config = dict(
    n_layer=13,
    d_model=448,
    n_head=7,
    n_kv_head=7,
    head_dim=64,
    d_mlp=1792,
    vocab_size=14791,
    activation='gelu',
    norm='layernorm',
    norm_place='pre',
    norm_eps=1e-05,
    positions='rope',
    rope_base=31900.0,
    rope_fraction=0.25,
    qk_norm=True,
    attn_scale=0.125,
    bias='all',
    tie_embeddings=False,
    parallel_block=True,
    init='normal',
    init_std_qkv=0.0211,
    init_std_o=0.00414,
    init_std_up=0.0211,
    init_std_down=0.00414,
    optimizer='adamw',
    lr=0.00149,
    lr_mult_o=1.4,
    lr_mult_up=0.605,
    beta1=0.9,
    beta2=0.99,
    lr_head=0.00707,
    grad_clip=0.5,
    warmup_steps=309,
    schedule='wsd',
    decay_fraction=0.736,
    decay_shape='pow',
    final_lr_fraction=0.02,
    batch_tokens=65536,
    seq_len=512,
    doc_mask=True,
    train_tokens=628100000,
    steps=9585,
    dataset='wikipedia_en',
)
Each number is 500 + 25 x the weight over its row's rms, rounded and kept within 0 to 999. Layers, rows and columns count from 0. Numbers have three digits each. The size before them is the row's rms in percent of the matrix's.

# v: layer 2 attention value, 448x448, rms 0.0735, rows 320-383, columns 384-447
# o: layer 2 attention output (transposed), 448x448, rms 0.107, rows 320-383, columns 384-447
# q: layer 2 attention query, 448x448, rms 0.0891, rows 384-419, columns 384-447
# k: layer 2 attention key, 448x448, rms 0.086, rows 384-419, columns 384-447
v320 115:443493509453499512466470483454487502511532509552498523497481498514529483466499527457529487481489506529509462479529505500497548493526443467454493496505458504493480490518513499505509483483494478
o320 111:515510501510490485503523476466472483483504518533474457518449532513516526457457520500508442505506503557505462494496547493566515527430481454502514501515482495495523550531487486512480505519450538
v321 112:464443489466479483557486525492488511496504475519499542490532503479557476463485493461512499529501503506463514484533497482512495483499474503478531461495486502490462551500504513517474488511489488
o321 106:514535467477512470538502536497437448479540497506485490492470504498526496473470516510510534473559498492518492541507538525488485482486447467502501503515493493524484512509511499462547496504517515
v322 113:491448481477492515524535517544502449494466496495502482499488489483491494534528537526475506524498516513497501473549542504508535498526509469523498510528482505510520531524487513515534469495590518
o322 109:502543519471503535490480498486478505515520513570514519521525511466483515500507476510500481501507533529502524493497537497496474476489488488506495523507527514498517509551506490554507508538498498
v323 120:520464493484496497490501524547524484504525504505464498494514481547440482478510504544508498536496509500492531467524536525497468512544508503511525527500513503475534501521501510507509515461535513
o323 118:504528499507477498524474457525507526480517530521505483523496479506499509455501454524524486477499522509468452505486489501472471522530490495516472492501492492477488518513546509474519486469493475
v324 112:440539524507548502541555498496489530511527508525480481524509452476523526478505484531480497505483504512519486490513524495498463513513504483457436493462425445532495445484505527486548488482490475
o324 109:460496510520539493478516516487467479548503510499522459514468485504483505550493527488488499505506515513508532457519540538478495523533503489486514543512455452497533486504530516506503516459507460
v325 097:551486515457516476480496496493503483491503496503492478540501495493498491530478515504513529509498460474464470484510543450512501488551472479532509504528474562489514497508482475476538471493466519
o325 093:536461508504489512508517478473513477505521519519514541498564515476491457478483511500496482530506467519489472497485489498493519517493489495510542441468454512495481471508524492482484472482499511
v326 093:517460486442491485525493505525519499484500497470527540532494497525534486484488496480481520476488487511442504490510490477480488523488540507449535463508498522532462551500512471498476491495503509
o326 089:509494478505531478495456505552494469478521548520534551497477487503488466469499494492498504532514476496509479572494500532492495518483490470485514477501463531517498453498481470459548514518488540
v327 110:494490497491534485505535472475483429507479504497490486500510489530555471507506574499510533475532470491515464479484432511489554501487469509467501483499465551522460418493509499526483518513502505
o327 107:508483468507510517541475514485495512465531481493481506501524510500469530479495458513477525459485495472556503450494502511511508494474490515506482469493504474488479500515539479525511476485495503
v328 118:454456497498469516473512490493564465538490501479486520500469489482447494528505510491443496487509489483493541556491482504522492527495476486578501524511519491517532511501462527511519539548535473
o328 117:519498486452489497512532478463515484474516491459558505512538536474529522506474493491498448555520515455497498505508490502516500493547477476538488514530508495495498517538445491527487497550481502
v329 098:430477487499468467502523517511495499525560500511519512536486452468449507467516509570532527538527516498480580542483485485478499515477445463538536490459505465499505484501499480528525514500546501
o329 101:508467491482551509517461498490528432484506535471521489490524488476518490504536485513492473541502474514504507511505504529551481487469475461532507463501473449496496491498484494520498522479483479
v330 117:505497489470471503492478502513476541477542534528510538525519519511456528476509496482491513540474537516489468502537526488468492488546487466520465531498521514452514499526498509528499481458484525
o330 108:485497494465484510487517481524477480545483500559475497556494472457490476470469523490506531516521491502472478485490549538479459510524529451477527512486469522528486479501508518506495490468512494
v331 095:487460470483539491449447493501497487505486494496490462511535486527550496535501496490498504502511513475461485479472482508502505513534489527552507502523518482452523475534473502502534495471460476
o331 096:508471456489462510485488486478516536500532543502500565469509501514474504512497533495499485538508480454484502516462494503534474513470501503480508489479522507522488503539475486502542494495486441
v332 105:499557485513489535562500493507491493504465488522528456476464470442441560493532501535494537486505522498515531513457526494549486496503497465503509533524560475521529489513493515494481524515513512
o332 101:514504509513512518503494481504516462488478477481524464510484514505528542503502487509492481529546489471460519502503520504561494493531486490482525519515495473494528486474474503502473508524481505
v333 113:488477488492466492545516535478489496477465481527524516432490506437521466463483564507481517519501519486493521503502553532512494491535477497499552500542532503476498531478479472508468546500472551
o333 108:519500484501529483543491547446482464497511464501520500428495514484505523470512469531526553461520470492493531506500506485491526527471433520544518482492511491497504492473473486493555545577510492
v334 116:489454523495499478493482483529509508485523510488544485545510475505462494472496464498494499525525531480529494518549534531511491488504479476522486499466492464487518492520512464519513510527522528
o334 111:540521502497492508497543545515511474505508449499521478502529515463494474506531489486535509481528507515484510476530474496510513498532536483508494515531507512475490516482549516554463516508542463
v335 115:458456524497510479459495517494514561550549487517478521492520497534514451450504471466507485491474457496531493509493528520503467547543504503503524545493513458506490516514503525522462453498513486
o335 110:496443515538514442513519537481506524498500510498504462494499489513492493489490535482533485528456513507506472495516466458482518559454488513576495485461473466472493522473497501541457532481503513
v336 110:466454499500505507496486542501492482544499494553503501525487505509472474485481480518457494536496497478492510486459488550509473532505525493468462516510454492552519528473489536517486516533532448
o336 102:518573514500543495450494507506451505462508513552485453464504515503552538512488505501496472503500552487505491507483522533517498475474465498493476500537494474480504546504510493509516548488497539
v337 114:498499470505501508481530523534544481478534498509502480521509486536439510527535512508453493522518523491473484514452481541502515496489528484531460533499458509525537495501514489511524562452545507
o337 110:484512484492504551463498502505540503547492530537493511474507499499506489522516516495508504495508498503467456480504518518485481498516533505473476484514562517514533509491497495512478499507524476
v338 102:511518506510529508503508509474503557495541462536486486495550492506554482455493474520540505503486507507489515459489498535521490536527523506464496517488526458513483516499533496475494459521522503
o338 098:497475540536555476501450496568532517497485520494540442476479489498492479500497515509501518503472498536515542513491483501523519547458515500496517514493497447477520503493564525494470464488472522
v339 115:476518488503494517524497489520507534479530473506505509502543469488525508488512466532484479527517536480472523513531466522494476501482517474470493457491479457526484502460522521508508540457525499
o339 110:480508491462556517474483527521491490569526474512509499480498472454526462501520452519517550492517486475491524525460499552505507495482537461468514499471519491496489475490504528493519478530519443
v340 107:511474529524488481487522508493533476529485483508478522492499521502510506520462511505485501497509451517486493507552517502490496488471494517503546453514500497496486551498490531492508480522478529
o340 106:511518507482465511490540515485495466472490474464441496418541512478492492537482461478488568503473523512516505524466504512491501498497498505487479513478493522490488505523513524527522508521516454
v341 112:518495453467520534494520498486462467480505486515486470504498531418512538506470472516488525518495486471473528471475481451491500472531509520506557514513501544517507523506457536479513462510454519
o341 108:524463455494536512473511526495478480481484477525517479486540538493474500500472555520499570531499485491523502523485508523515492469481519515479548496505507521492514467457472477492474531501495536
v342 094:502430499483456476492542453508535463484523523508533518513500509557488521516519563501494518540505475475497499517505515488462535511474471462541467476449493547505483516478517469476472476533532537
o342 093:466463488463512501508491523501553477521495493513495522511537508476492454482547508495498492536484505521523513498525476512524516508509505467493498491463495528508472452493518460537478496503484523
v343 113:525555506514483527532482447519502518466454516501517471483515490529512503470554512550489524490491506537473544484530512506500484499534527508496493485523527461464502528537504501479479497474502478
o343 108:500529473511439511517477525532499461532527456495508493491489492520480508511521478506492529468489492530487492499489492512484514504576482497443512491477541548493520454503523524484508491492512447
v344 102:510544461511547514546519483503492510473493465515482512513515509489545477506476524494536461501518497491517545474489476456477462510511471550465505507488509480523450477445506479530488526479505520
o344 100:503524500477528474512465515543486524518526498484525487519527484468518498507504496536504500436549463476528575496472488508514503514527528491475516494511509492475476499483525544450509471504495499
v345 113:497492466520482514494485497507460525487523492490524476485479469485499512509543459464481507490497529480498495539507494543483510479478472493521507497534516512469497569480499509524485549492523468
o345 111:529514505498531535514517522477517494535476520534503530538482484469510513479536500523533494524514452483487498521483488463495500469462500488510488441472492503500492517493437489502518528544500536
v346 099:517485519503518484465445484484494541472541489499472513539534487525532444487517412501523475511495497541439474472494475470505466520529509520480485458464479496521474480470544481481518472496489536
o346 097:514471527520495513461507474526519538514518571499519478498504480499500473506498509479500464482475497532493515518461495493501513542505570527464514477484461518493506493491518538489500479468474470
v347 102:484482489535474496514536543503504458511490492486507510537488524481471476497499500539478493520525542500534501514495492521498523499477503462553531483489483502507503530497485518509513528516526533
o347 097:538473502515467505535483510526528502486499519447519509452495472498450486532488462506511514496489508490496510486469502468465484471499467522553471494518511497504516492495470505502491507510518493
v348 122:489490504465491487498460475523501508468484498478479510480502528485481522487515521533550470517535504516562541531544497497523536502517477495526484509470492467481496455512489486500520501472551505
o348 120:497522490476462490540536478493509488493568461437508469514501486487520514490508499482507407464488513495535495508495519505523454492530515486510502494500539513512531500508506559536484449488486455
v349 093:512514495502515479487461495500516550488531481485493531511556455514535435460529506541508511490511479519462510488476506505469467550482533530476527493497497476555513423524525510506496525524504465
o349 092:549504494554479464510517495555511524462502538456522483502498485527522512513491511495474456469488509485488470530467479508485494500500516535500494490508486463461542511471500527463506491491467495
v350 112:530526530536502520506546491525512495519498510468514458513485497491470563526478513536487509506503481499487492528457497504478513497490509522543472517502555459556527469519479516485519537549485514
o350 111:444484550481468519490448471498518523553465504474520510502540513468486501570504506496445486526528498522478571459525485497478514476553498482481495515512523498510491478530490486479480498513506495
v351 102:490504527487495481573473475518531472523461523472519491488507526513484507462487552502521518487477471550515496502549490486506507514507546481476509506513506477498470492530488487527477505475528529
o351 098:509498496460487494514460502497471470525513518487503504520512475474528505524474474475473521490500476502494462504515526463519490522509492481536507472491492517506489479524509521499495515530507480
v352 122:518510510452495539501494479481512513470512530462488506491504504501476555541449446457494508477499481486511470517515518428516489480484504492518476522431482520473521513495480497476489486529499507
o352 115:488479540472524492488550473511517512527463487515501480540494535485513489492480551490507457541511472529505518501519456494504493498541559491477548505506525522530493465489488524482446493516474529
v353 100:512488520455533499508499486489505512472479488520506494467507489538577509495548513483503485512488528498505499491497555513519517496522528488487485459500439526482517526500505492500500507482477460
o353 099:499515471502508484539562543441494498545524479524500498527464530518517509480529539520550493498506470519506495496537513489456489507506496496512528482473532529500498478500523498496489506517525527
v354 107:505521452486471534544478501517486503469477507501532517475524515470507510494476501492490504542499517527466489497490509461536471494518476476469487503481461496514486568447510527532506522484531488
o354 104:518534510474510523469463494536496507528533526507507478525455498491521495513498486544491462470559476476498546524512542487535528475527485431450556503543474506502494491487483519455517483518460526
v355 107:513522532490524475479537489498527516490517502521481501504499523545544509512524529489522467495463499474531505498525467494463494521526511528496469506468499488477492462534505469475441477468486507
o355 103:434473503492519457504485507507503489522476489520474466486506473494505477506510573465511507473438497543515504482487486529454467542495506507522475499471574490525509485511525497507494506474527474
v356 112:520489558508525517482482515469488496484499490529499507499499518500557472497479481467504481501505449468455492501463497494500470502498459532500469503497527517505451506470508519488513459516430499
o356 110:466461511493499539475499505441501524510529497481488516449533526469477477515496531479511555509476501472514501529467463469489523532519508527479499491437448510503465456448518504488485473503521507
v357 103:470461501494490504495444492539544522545521510472494533549495485531504445460531531569517514495514491508478528483498489493502492559498528465484507500520557468526539484507516540538500498504556482
o357 100:530555498504449498503503471539486504467518515453493478504475488514527509504487472492493483463514529483502467511490508487513498500497513484500513525512518475460543529514505517517502476503486501
v358 105:475491494470463492509527494518504505513499476513525508513524486506496531508493531516510513501495487463523537517527468460503445526445495467489490425454539485555461506427514499486489501542489535
o358 104:454489482471562481516504513498511480524510470493484544515500481484500462489526464520506507554511486487528551533519479531511505515494513459484541489485434479518465485493491471494496491486499513
v359 100:509559479543515461490481493495488469512465462515494522522480514490493543519502519489490483467517487506509446510493444495512528493452470491482458476506500478559476423489517459487508513522495502
o359 094:509512515492501490508520474561498450484501488475501499507500446484512511534481458477478461518506503504504511516461538539533486485490533521528486518534448469494533513530453494514529496511491501
v360 106:509508528534474476467504506533509473587492498494516512488440481515470467489512535484552527479500461505557523505505507470488497513492477508494491536490540497526513476529533503493492513543504504
o360 104:495500510497464524542485467476515511511500499460498490546495452523473507515507465515490479495467494546506448451532452455510523488509452525556493483490475459469521525504511484488462495532488488
v361 103:508533465514459519499505530492510484513546499501494528495465527503437488487517489492501509499506498502498517511485518506497446514482484479501508549500518489504529513492503551519502586490566506
o361 101:526501498494504502510496471501494517496491525518502486492460509502484537508455505514517516517481522505489437492469467497485531499507457519552476499488472449493525557490479510457503493539476500
v362 114:533489508490487495490528514484507477472542525499491510562511541528500534491526505521508500545510506486518480463511468489472530500512491495524493509509490564471499523537469498523488507495519533
o362 111:521462512514476538501463510507518497522472495479481472475495517469485479507479506498531526443490495507475470497468496483488497508517524505502459498461532530515482479453507525517467502488509480
v363 095:477485543499521526453562490471506493546481535533493532479442500519497471493493517477504504476456474506532469506513509492493493514534482511489493506505472497490513469481502500517477495537449538
o363 097:474465513505463491494525520475500551511479483492464500479510530509463491511468496474532544465448517512495479451530474433458528568487493564546476499496490494487463523494519491514488534546508466
v364 104:554511514542471515527496503497500510475517507475548472479480457459517465486535475529540534513516471526458519487517473452499522492455485509492529456537497500467507528547492546482516488502501487
o364 101:547478497523468532532474497471494516536517485470519499491469524527498528487514524529471530463499492532481495467492478484475553489514457521464509464484500488512546489503521494462519486498466476
v365 122:517560467481498524477466508517484493490508501499506472514503498483423473486521439528490525510505533519467484495528480479510497475544503517475528527521525516506509490524489523506504551489543507
o365 115:552527458493493536470487465566469492482496522534514468542487500507494516512445504511476510501511519490477443501476539537501497425514491490478508486522513509486545514518470528455516515513475498
v366 082:484513486501521503478522517491468488509485492474509505476493540473510470514517491480489503502503507539526516487503514482518464500519485514508519497498487455490530446482497515510549533479542484
o366 088:524509498512481509502518516483465521476528525477485519483494511500470537565495495469484467471489529535541490459503538505478488490484502539540502505503494467500536543526489535504523498538509457
v367 103:535484492493509519497493461499500487500463525453470488451481539525535458552498499443498494494507471473529467500530530451501506487504522543498525517496449547470514516529479490511458489492521490
o367 097:492517485488487480506564525468489539488538439516496534519527513481462502488492533482509506489496514484522495467507480494436508483524478508506510500487572531524507479493506498508502485506540503
v368 099:491498508479492535438550485476539481535482502511502530472470535494503526529476484472474519489490465513526521486546467455516508491522455480487515489501502499471488494516466552505506520513512453
o368 100:536499520458456542490543507480467486499465494467481463521489501496517544545452484502509475466477494530518469466509504491515503492524516497531511497479494507478523539540469523510497520562481457
v369 103:484496538483464507518516503470538498512480494483499455503510482492510467465506507491508505458492456505447480536451515552511502527513511515520496481529502463527486518512484493496462541508449523
o369 103:489496478508493468545485514461508474529508458495528484485503517519506506486501526503495505514484474509459518521485488487482527496499462472545504446491534494505507464477500444486510519549508548
v370 112:482532525516509519505522467507490494494465520469467455465501527503431501510504498500499472495503518517541512561475504507518512522518531524557482544491501458538547415498490464512512526512541515
o370 106:478477501454494481476501470532536536503488504477520504513576497483497496544516513457453450506477530464488532504538508482503477490524521525511478501537538517515489505504486534541485507504508457
v371 099:512471513525527492458523513462499478506451502505487525468485510506528508526478524488488493486516476502546481499510487480503513484463533494508507481502446507515514477500461516536520483528514492
o371 101:521511517512486506486552525467480515439503492477464543456521536481491522542476477439495506471481538498514513492502523489469498492469520536517470517491521500515492536525483526535513510513535461
v372 107:509498473504527463494519507502514541519499491462479491549532534465517486497466501513552506499513530487558517488487511442484521513518506512536526501451505545454509516523483506487494444526522546
o372 107:508463529510515480519496521530532538479473512454506505497529467492463467523513538485473497509466494526530534477516473489481495473458509519545502483478544488492478491489509522513441501443505516
v373 103:539465529481520524469503505474512540463460510521481480507496486528494489456503516527514493521491523512516527486503511517502491530522544500503437529453468508466532489532498516520487507485560498
o373 100:482542518512477531498508474522513556497519496498501447488494489519524523493490509496505458479462497546482499496509480486481489500523510524520502463510562494468510504504571539520472499509484517
v374 102:500498511461493510526525494506491511508503478525509483490523514506471490521482484551518505478503517467517549472548495458506487498496503527489520488458547473546472476480501526446475511540493534
o374 099:451474532479493508465509465526492491498508493470507502455525506478504473543506518470512499488473545493516466551463472507513488557482512514469512526454468513523505468441459527458505512522518428
v375 114:500518458475490547505495471463520496517497519538506503493489528495490539497494482476495516492469492496508481479522520483534524501524472458501496522490517521461508531495499479464511483472523458
o375 113:489491493492507540478510478508516501481498488496519497532453486509480488498485483483542467538469505485503454504502508470536510533505503481530532501494472532476510512479481494517470482531485482
v376 114:499502557512504481534478495517496519492459517520487474502494462548468506523508501516482508462509466497505474515495476518519503517484560516481475472467490510541530434525500465463493514523481511
o376 112:496546508532506488487521486534500513493490510490519491533527490519512508511504504462494490468487511509491474499533487497454497497544535557481534472517519495531509470493525506496497517507519479
v377 112:508483525463490472520491487495517494514451484498507517488504477469519505546453529494505521487502460507501514506522557482533457485478491508458503423486520492492503515461503521466504487541427555
o377 112:491543491485486479510552491479486471517504473476445468453502481500515501496503477525497560522507487515518512533503478504533477489528519508478537506493467513504489475503522511480540509519471497
v378 107:520495465460507551492477473492505479460468505504466503460486525490524530511490516479472489507508510494523526471523491457500533487521536485503507502435461509513534515510494510500507496486568487
o378 108:504539511486472507480533488543498522484530500506492482515474517490508535481506517496513438468482496510503482501504500483523471480513547518507523504513573522512542507513491510483481489551463521
v379 103:498451487514513493483466508495503490513491510516504470537477462503498508447511511522490517510501491499490476500510502578458535514522485487456474565553504528483513514522521495528479472514514466
o379 102:552515473553495513506471509508492489478492520521492439517453517535504520467485476522519488471493496503477467501500497483512510547480501513515442502522474524457520515498529483513495509502486533
v380 121:522516501521478520438553506499516478508511523502493502500509498531451508504501500507465508470490462472491476530528514515476473492524491488530478511506503522472514522470505524533513511476545518
o380 116:493469457475497550486525506483514497513486447535455537524500511476433493479477455482510567514455536479486447491478510519461513486537513496510459516446477519512478512507514498534501492483531486
v381 127:537492455492499525528495521521479462482500501491542536484508494502487491496524524515513524497515468514482492473488447505461548477518525503492524517505529561523486505486510522514510503496552485
o381 121:541474496493489558510460468474483547469502512546479530512522542487492506459466494513503530474488505513529474500460492500510490467477508504447490542482523537498503497475515499517490459504480510
v382 112:510512503491499489474410489479512499495509491481518482522481489535506505465519480495503486479516507500471497495539493503528507475487548478496547476478505504482498520543469467508467519515537521
o382 109:542513477485526538518502495523505473448508468488517518491485513509501498473465398490495469560483470518473523522465496491533529466462510466526509490512510511487487489568472502492509496545477538
v383 109:510488515490494499512453492552451513471450517475527461479496496467530521507527497519491483530504528498516512547473529511506503486481544501483496506520493512504517525524484510505458484516494479
o383 106:496521509498463511485514508498497499509491488521480497505500514514539502509535557513480490529523453485495535506535493473497497468505499481458530492514534549517515450484471507491474549504509572
q384 145:506516511481547525493465490503515472469486466477484495463515549545503493469453493489509512514430495481492494533486506498487500492515494480501523538519462514511526538535484484468487524531504479
k384 096:524498465462528504469493528532507524484471492484493505510483540490557462501493531500532508517479505522544494506480496513536494498534508449501492548499466482495496482508467492493503480521489487
q385 107:507547482460468524499517523502464553537522506486484520509520506463510499487581518495532445533505516527511517450522473466517526508499487530488502469519503515498451426511483525490503446461513500
k385 099:497504467502464505470512459478503477562528514528549520511500515537527479520488490477500530473485467515502492507519470470500519518524493511469494484493485482500495515549531482507471509501526412
q386 089:513479519531506527507463537521531526466432491454495473478496481465511524515472529489497488522480510481468455510493503532558492529489523500477511528480469484518497517484445532485511493516494485
k386 100:498526485441511525469484517514519495504488492475466500483491501522539498476472519501495556514483515504538507504499517489504452478494522438492539509476475475471497525527478476526509511513489455
q387 094:491517478516549502532503512529504498500466508480449484503497488517526475500462503528510484523473515554524496493509554484502485515514504506480502504498489475498488512479495485497522479507512493
k387 097:522483466466513522492548497497531447491525504516507534520473510513506501470468513503493536494449468513484526494508479461498493493527508447506533511502480470502515508546490480470525508509491474
q388 100:531530485475491542471497471497488502500505455481498505471489477485522527517483552515491474460508497529524506502527482491505483504493491532503507520474521496486465511505494500507476471521498455
k388 101:499516525462500530521526472439517465525549525482494502504526496533478508551452500498492547516487485521491479491522464483478525477504501503483515488539506521483506481560479520500478498499463438
q389 088:497471483478492493495536498488478490541518517515527529520540489510487439506542531512521527481519494546550526502501504440526533509498471519505455505538482489520484464544505504513534494488505513
k389 099:515452543568493494503464489517461526513542508526495474507529463486477509511531484503494476526523511494514513488497507513469524494480531522512470489487519546528481487447522525525491535495512554
q390 097:497470465512497485502532477497494479517490515481537515550510507530475490478495533524569497495519488529542521482463495467521490533491482516540475489520476505493513470472532468520510485498515528
k390 097:518464535543514491495489488536498525521493500510488447486481479501520507501549516508493495499548503511511497499497509542531513489495504524509467506543526519509478487477540513530494527496528579
q391 094:493515506521501473478496527477535536481485518510513474490523513519485524498529474523517491513539499481500486501535487523482534515509534494517510486545513500500494478512505478527500545521495569
k391 089:497496547496550542514444495510519503504523498463488484461493490516551515519494487494455507465510495495522478474497508525516532464536490491470513525454498512511491505505488482503541477500481510
q392 109:537497507503495533529506491501496461473505444491483500466499505491554523516447518503470481478463516487486490539483489476482465446469479518493498482443511533491512523495457507492489498499493449
k392 077:547526461501468500511510474491490491524442485484503488553501512512510466503499499518519501491462486495452516525483475475490481520485487536471502476543489507507520474501503524496514526503521496
q393 086:500500481513453490548528488473480496540507511486509526527513511500500476480493537509521479480507510512491506485482505450508497540470486530509470523486486492496532474480528520510498460508483503
k393 102:512472529553482494504504489493497522517492537506533458509492462522506504486566470480510485505559513530507519500488505510511500521513528520531471479512491520520497494478528514535489500516527551
q394 093:492495488475466486506499520493473467504498481498486504495477498522486490524529494522531489483483524537461464517482489483528521471532498525503513491413511528508496510474514495531465527505528508
k394 100:517492448483491513535484555519430499486473468522512511501537456471494476514491534520479449521490522522467502479495513503491479531508526500507503510498480536509462478477487528511501490496538488
q395 093:490415510511512473475521511488507499475470478513503500487521498501514453544513538510515481476499482515545500499553486537497568502516492492450502506513524490511528507496455507505504515523493488
k395 096:505518472495508472506462531495506534534452515489542510478476477478512491510506561549519464533503456477494513556463466486444487540464511513504489525508503480505461494515523491511535492507468475
q396 109:463536508495507519521514496520465500521498494473464527528520527443503463524514515493550467470504488522486453511497522469522498487550510507475538497487475472512509513501529515488520483520533562
k396 125:469506422511476460512494543550456518480493493551512482497526467470516503495505507498482468545485549485491520450458531483515479525511511454515504529476490484495508540445494547510517493537515501
q397 102:582468472495501531484486479504496513492505501494532502489515509538526508520436492506491513503464513450497530500521507494492449506494503495504486516494473533496537534484457508501477520464484452
k397 115:549503555498458503502516487510527539507472524483507521491493526541516519521485478505481509483501497537482461552532461438509482509495472567472482465500500510490511493515485499501510517464498470
q398 135:481485516465533479481537517504467459450494462545481470471517537482495508518477508531490545521474494490489500488479531512482521513522518480514531554492449500494480544484473493480487510521489501
k398 115:479504426483465457521493511487447503513516523523524508518523480475486472485492503478516438529480512490491502476473521500503484530489501489508502517504485473508505547493514520532504514543553469
q399 098:483485503466471539525516485478507494486508498511475548477509512528459446507485504461513494443496458529514485498503487504481524497524479521516491528523512514509541500514475503526478522511515526
k399 093:498501542532567490495512527505502513489492504482511477498521496527499496494515518490503545502492515513521467493494476497469448508463503472473505499512515533526492512534471483455465489507477477
q400 098:529505489507503517490494467523541544513512502538506471498493482522497541491477451510471524504480518497474516490492536492520423494499483528506495480513491510481461496510493521506498496459482502
k400 104:492511533513510492498481473499532492513510532501489486484547509508502470476471481466494518447500487479473495519544511495478465476493502492468487500515518481526520496545528503514492505505528513
q401 163:507506473490531516486522495491508505521479529467488481493503507452547474556451531509484512464498500497517498437499538486507485505503512471529549525451470497506519517489485527480480484481500489
k401 134:507505514547467473507517514513497509456488497501484490480523520505538499556500505487466471528478519491485443506489500474539504494470484504494466504446520490493545533456473528515494505487526473
q402 116:468498469519444472505533522541418484505484488546518486519509502483487484499505507496515493532518518520496519541501477520524509496465541511453493493508484471507527500502512494494527514516512487
k402 120:492508568537483507500495525519527520463481483529482495458497489487495513529539519511501448526490515505482489507465498506532493511443491512502470491471494500507532509455481510499518526488487507
q403 129:517496522534537475521473498514564493480484494464532493483522511566519491499550523481508545466516493492481484496480494465486539498471489458502451454470524514516489507546523534467511549492470527
k403 116:504480546500544544479524487497545490486482478476483495482467518517495522486512498528493556479523490503516505526510489524476507462510491493482521481521503520483469461515506469479492494463457529
q404 103:459514498503499497494484505474485488500448472501498515490531527505502503523494509471549502454495520495523453520458511484486485515511498516540496499456497490521526496519521480492474513549498539
k404 098:525532503496515533543479516553428478486485480518524495510533517514529486545501475479452476483470529521532503464470520518515506497495469493536501519522496550497501494476514530445478492541461499
q405 096:535501484493479522516466491558508524526521519515513477509500470523506521434481461483481539529476498484461502491497512488502443497496506482496501510518495534493479478522511519507497516446476520
k405 103:517506523524520518498460476515492496485524505501472503493508516511500466497464490461479528484498504494484509477546528486510492495524492509476443510479501482501526481519529459499462511501512503
q406 105:510498552516540497505492477473562474440482492473470489475477516542501523558468517514490515495488470499540489515494484461483470511531461478530506501460502480508493469523508541523479500531485524
k406 094:458485489477501519510463504537487457485480504513497485477502538497492514510486483455484518478499534479531535490525468521473522494471480439519479443518502513503462518509450499527490472564499492
q407 092:447503491478460498531566498507476467478489493495488510508518529499475465521519499460525495512521485528507464489489475495507541483538507472518512499490519451518485508510530506512521523503518511
k407 105:479475486501485520508517555513493521470499468538494489473527479479520509496503529507479481517504534505513507462463496525508498504503514444510502549469488519481508527454473523514517500481510508
q408 106:475554455519469517535481493494501499527500524439489530490491482502511498493511477444506507475525487498502482500520492532495485489475530507533465472490510469514497519511521481495501478489510502
k408 101:470500525536505488488512514488499510477526493526452487512536505497529484527513498481486518479502517499529477473496527529524504504516520459523471489459521519517551520487475488461476500480490509
q409 091:501540495491477541546525486530504470530519509460491518502507516508496485501538523455506500499537471538497483487441484485474509520505519504527524496495497473507443503499528507503496498493509506
k409 089:487510549539505496487519544467519511451506476519461457476502506523525493489523493503458524501505518510516493501509514518508472475535534453482524527474479519502535516474490512509496503466510528
q410 094:509520495515536509459547502481499499508490507497498527501493477546497497503517483509501477502464452499542501493484486524530473517494434482544508450555477498499501502492472489516452494467480469
k410 095:502519510473492470562488471492495482479489542479483532530503521491472459511481483502517518506499470527521492497544494527465527500483487521484503492554493488497497499520538505572504466525527552
q411 136:498510499497479523463522504528472461506494483538481514554516492449478485520485450485538441514506504531495474480482500488510478509541492509472538497546500491505546491462518509524489472493511555
k411 131:473506421485483456522495519499450488513510496513532523531509485480500482480492518485512457511487510471510528450465500516489505511527515484512492510535498480494478530514507514504501471560536488
q412 104:528533534496519530508509490496504501510483494477485501477522509511510489513571522498543488488501474534522491497499509510473512541530478521476536490512494528480495464509469517485475509504499532
k412 108:498521480473498506545461493538457543493468502482510490491468523494518488508474484506475480504490497515558483539524537470477463442501508515502530527510500537512484524553546504481484469507539493
q413 097:479487512529522448497510528496435477520491504503521510515453516424482504485498563493511484532548495521493524454489495450508474530467527458473496501482500480516500497471509467499532481532522487
k413 103:461521475501511502489482516479514515535541489535549490496475457500484510470546482533501483523495510507497554485445512524516491523518513522543520508521469508477521524480528512516553517483503526
q414 120:494527511514466492525525501515494500539510532477496539529506496468492490484546498487521477496558509544530488491511465505526521507496501524489499467488539466508484442489540484517519470487510508
k414 090:498501517518530523483483530541491473461505471496466474473491487494512515514482520497494539510506539480504498476486514513507495493500532428519499531463498529486494499480473498479478502457485525
q415 097:524479471511523472508494508521533522491520501514473505525506475496444525544518484560499488497459531515449500484444526499542502478502521544501519491476483509522507472491488527510512493483505546
k415 102:480455446493480487505506512499411532535497524503517525511555452494504456489482488508540483503523467495500533474518506490516509499521514485456507546489527495511453502475510513511507493532545477
q416 096:542488516483529488490484472486517535523548528515467484506465449518505560487494467504493513539520515483466497495522552518539487474461537491513519486504502510476506497497489519480512509467482475
k416 096:464499528502498502466511464491489487501511500487492480498502517514500483487468466494553523483498449483503513504514509492535512500500509490454513475455527473483472494500494478529503466484531524
q417 087:465498486482466489551520519514493516506492504499490508490514527489477477521544502466487520501526526523472477489489488486493545472509543477512516501466532461517463523519534543512540516512512545
k417 101:470482483514508526490511551522493516472525474546485478480520480485509524490506497519476502512514532508500537467481526495512479490512534438497525529448498521491508529465478516491499514465511505
q418 088:442527496495472502587505507516487478521496497502514480510514506450484489526539518462505516525554530515502487502468488495481519495504533459519513499483546456531473484504549521482530500486491541
k418 091:489487503495530531466515529512495518448510471543486490461499497497518515504514498511496504523502524517518519482489504530505498475526508463526507542463511539490513526488487509469479495474469503
q419 100:462492464466546536470541503496494479501542460522461506507521526486467460517522509484464519526500515473545493497485483499516512514535474487525488478523458518512514452466493505506443474457482539
k419 096:502505552446470489545487518497464499435464513468466545496543516499440517507518517515523444514490497523556477516531471530485555524450528477464530497496516495518495505495498509513484494536484490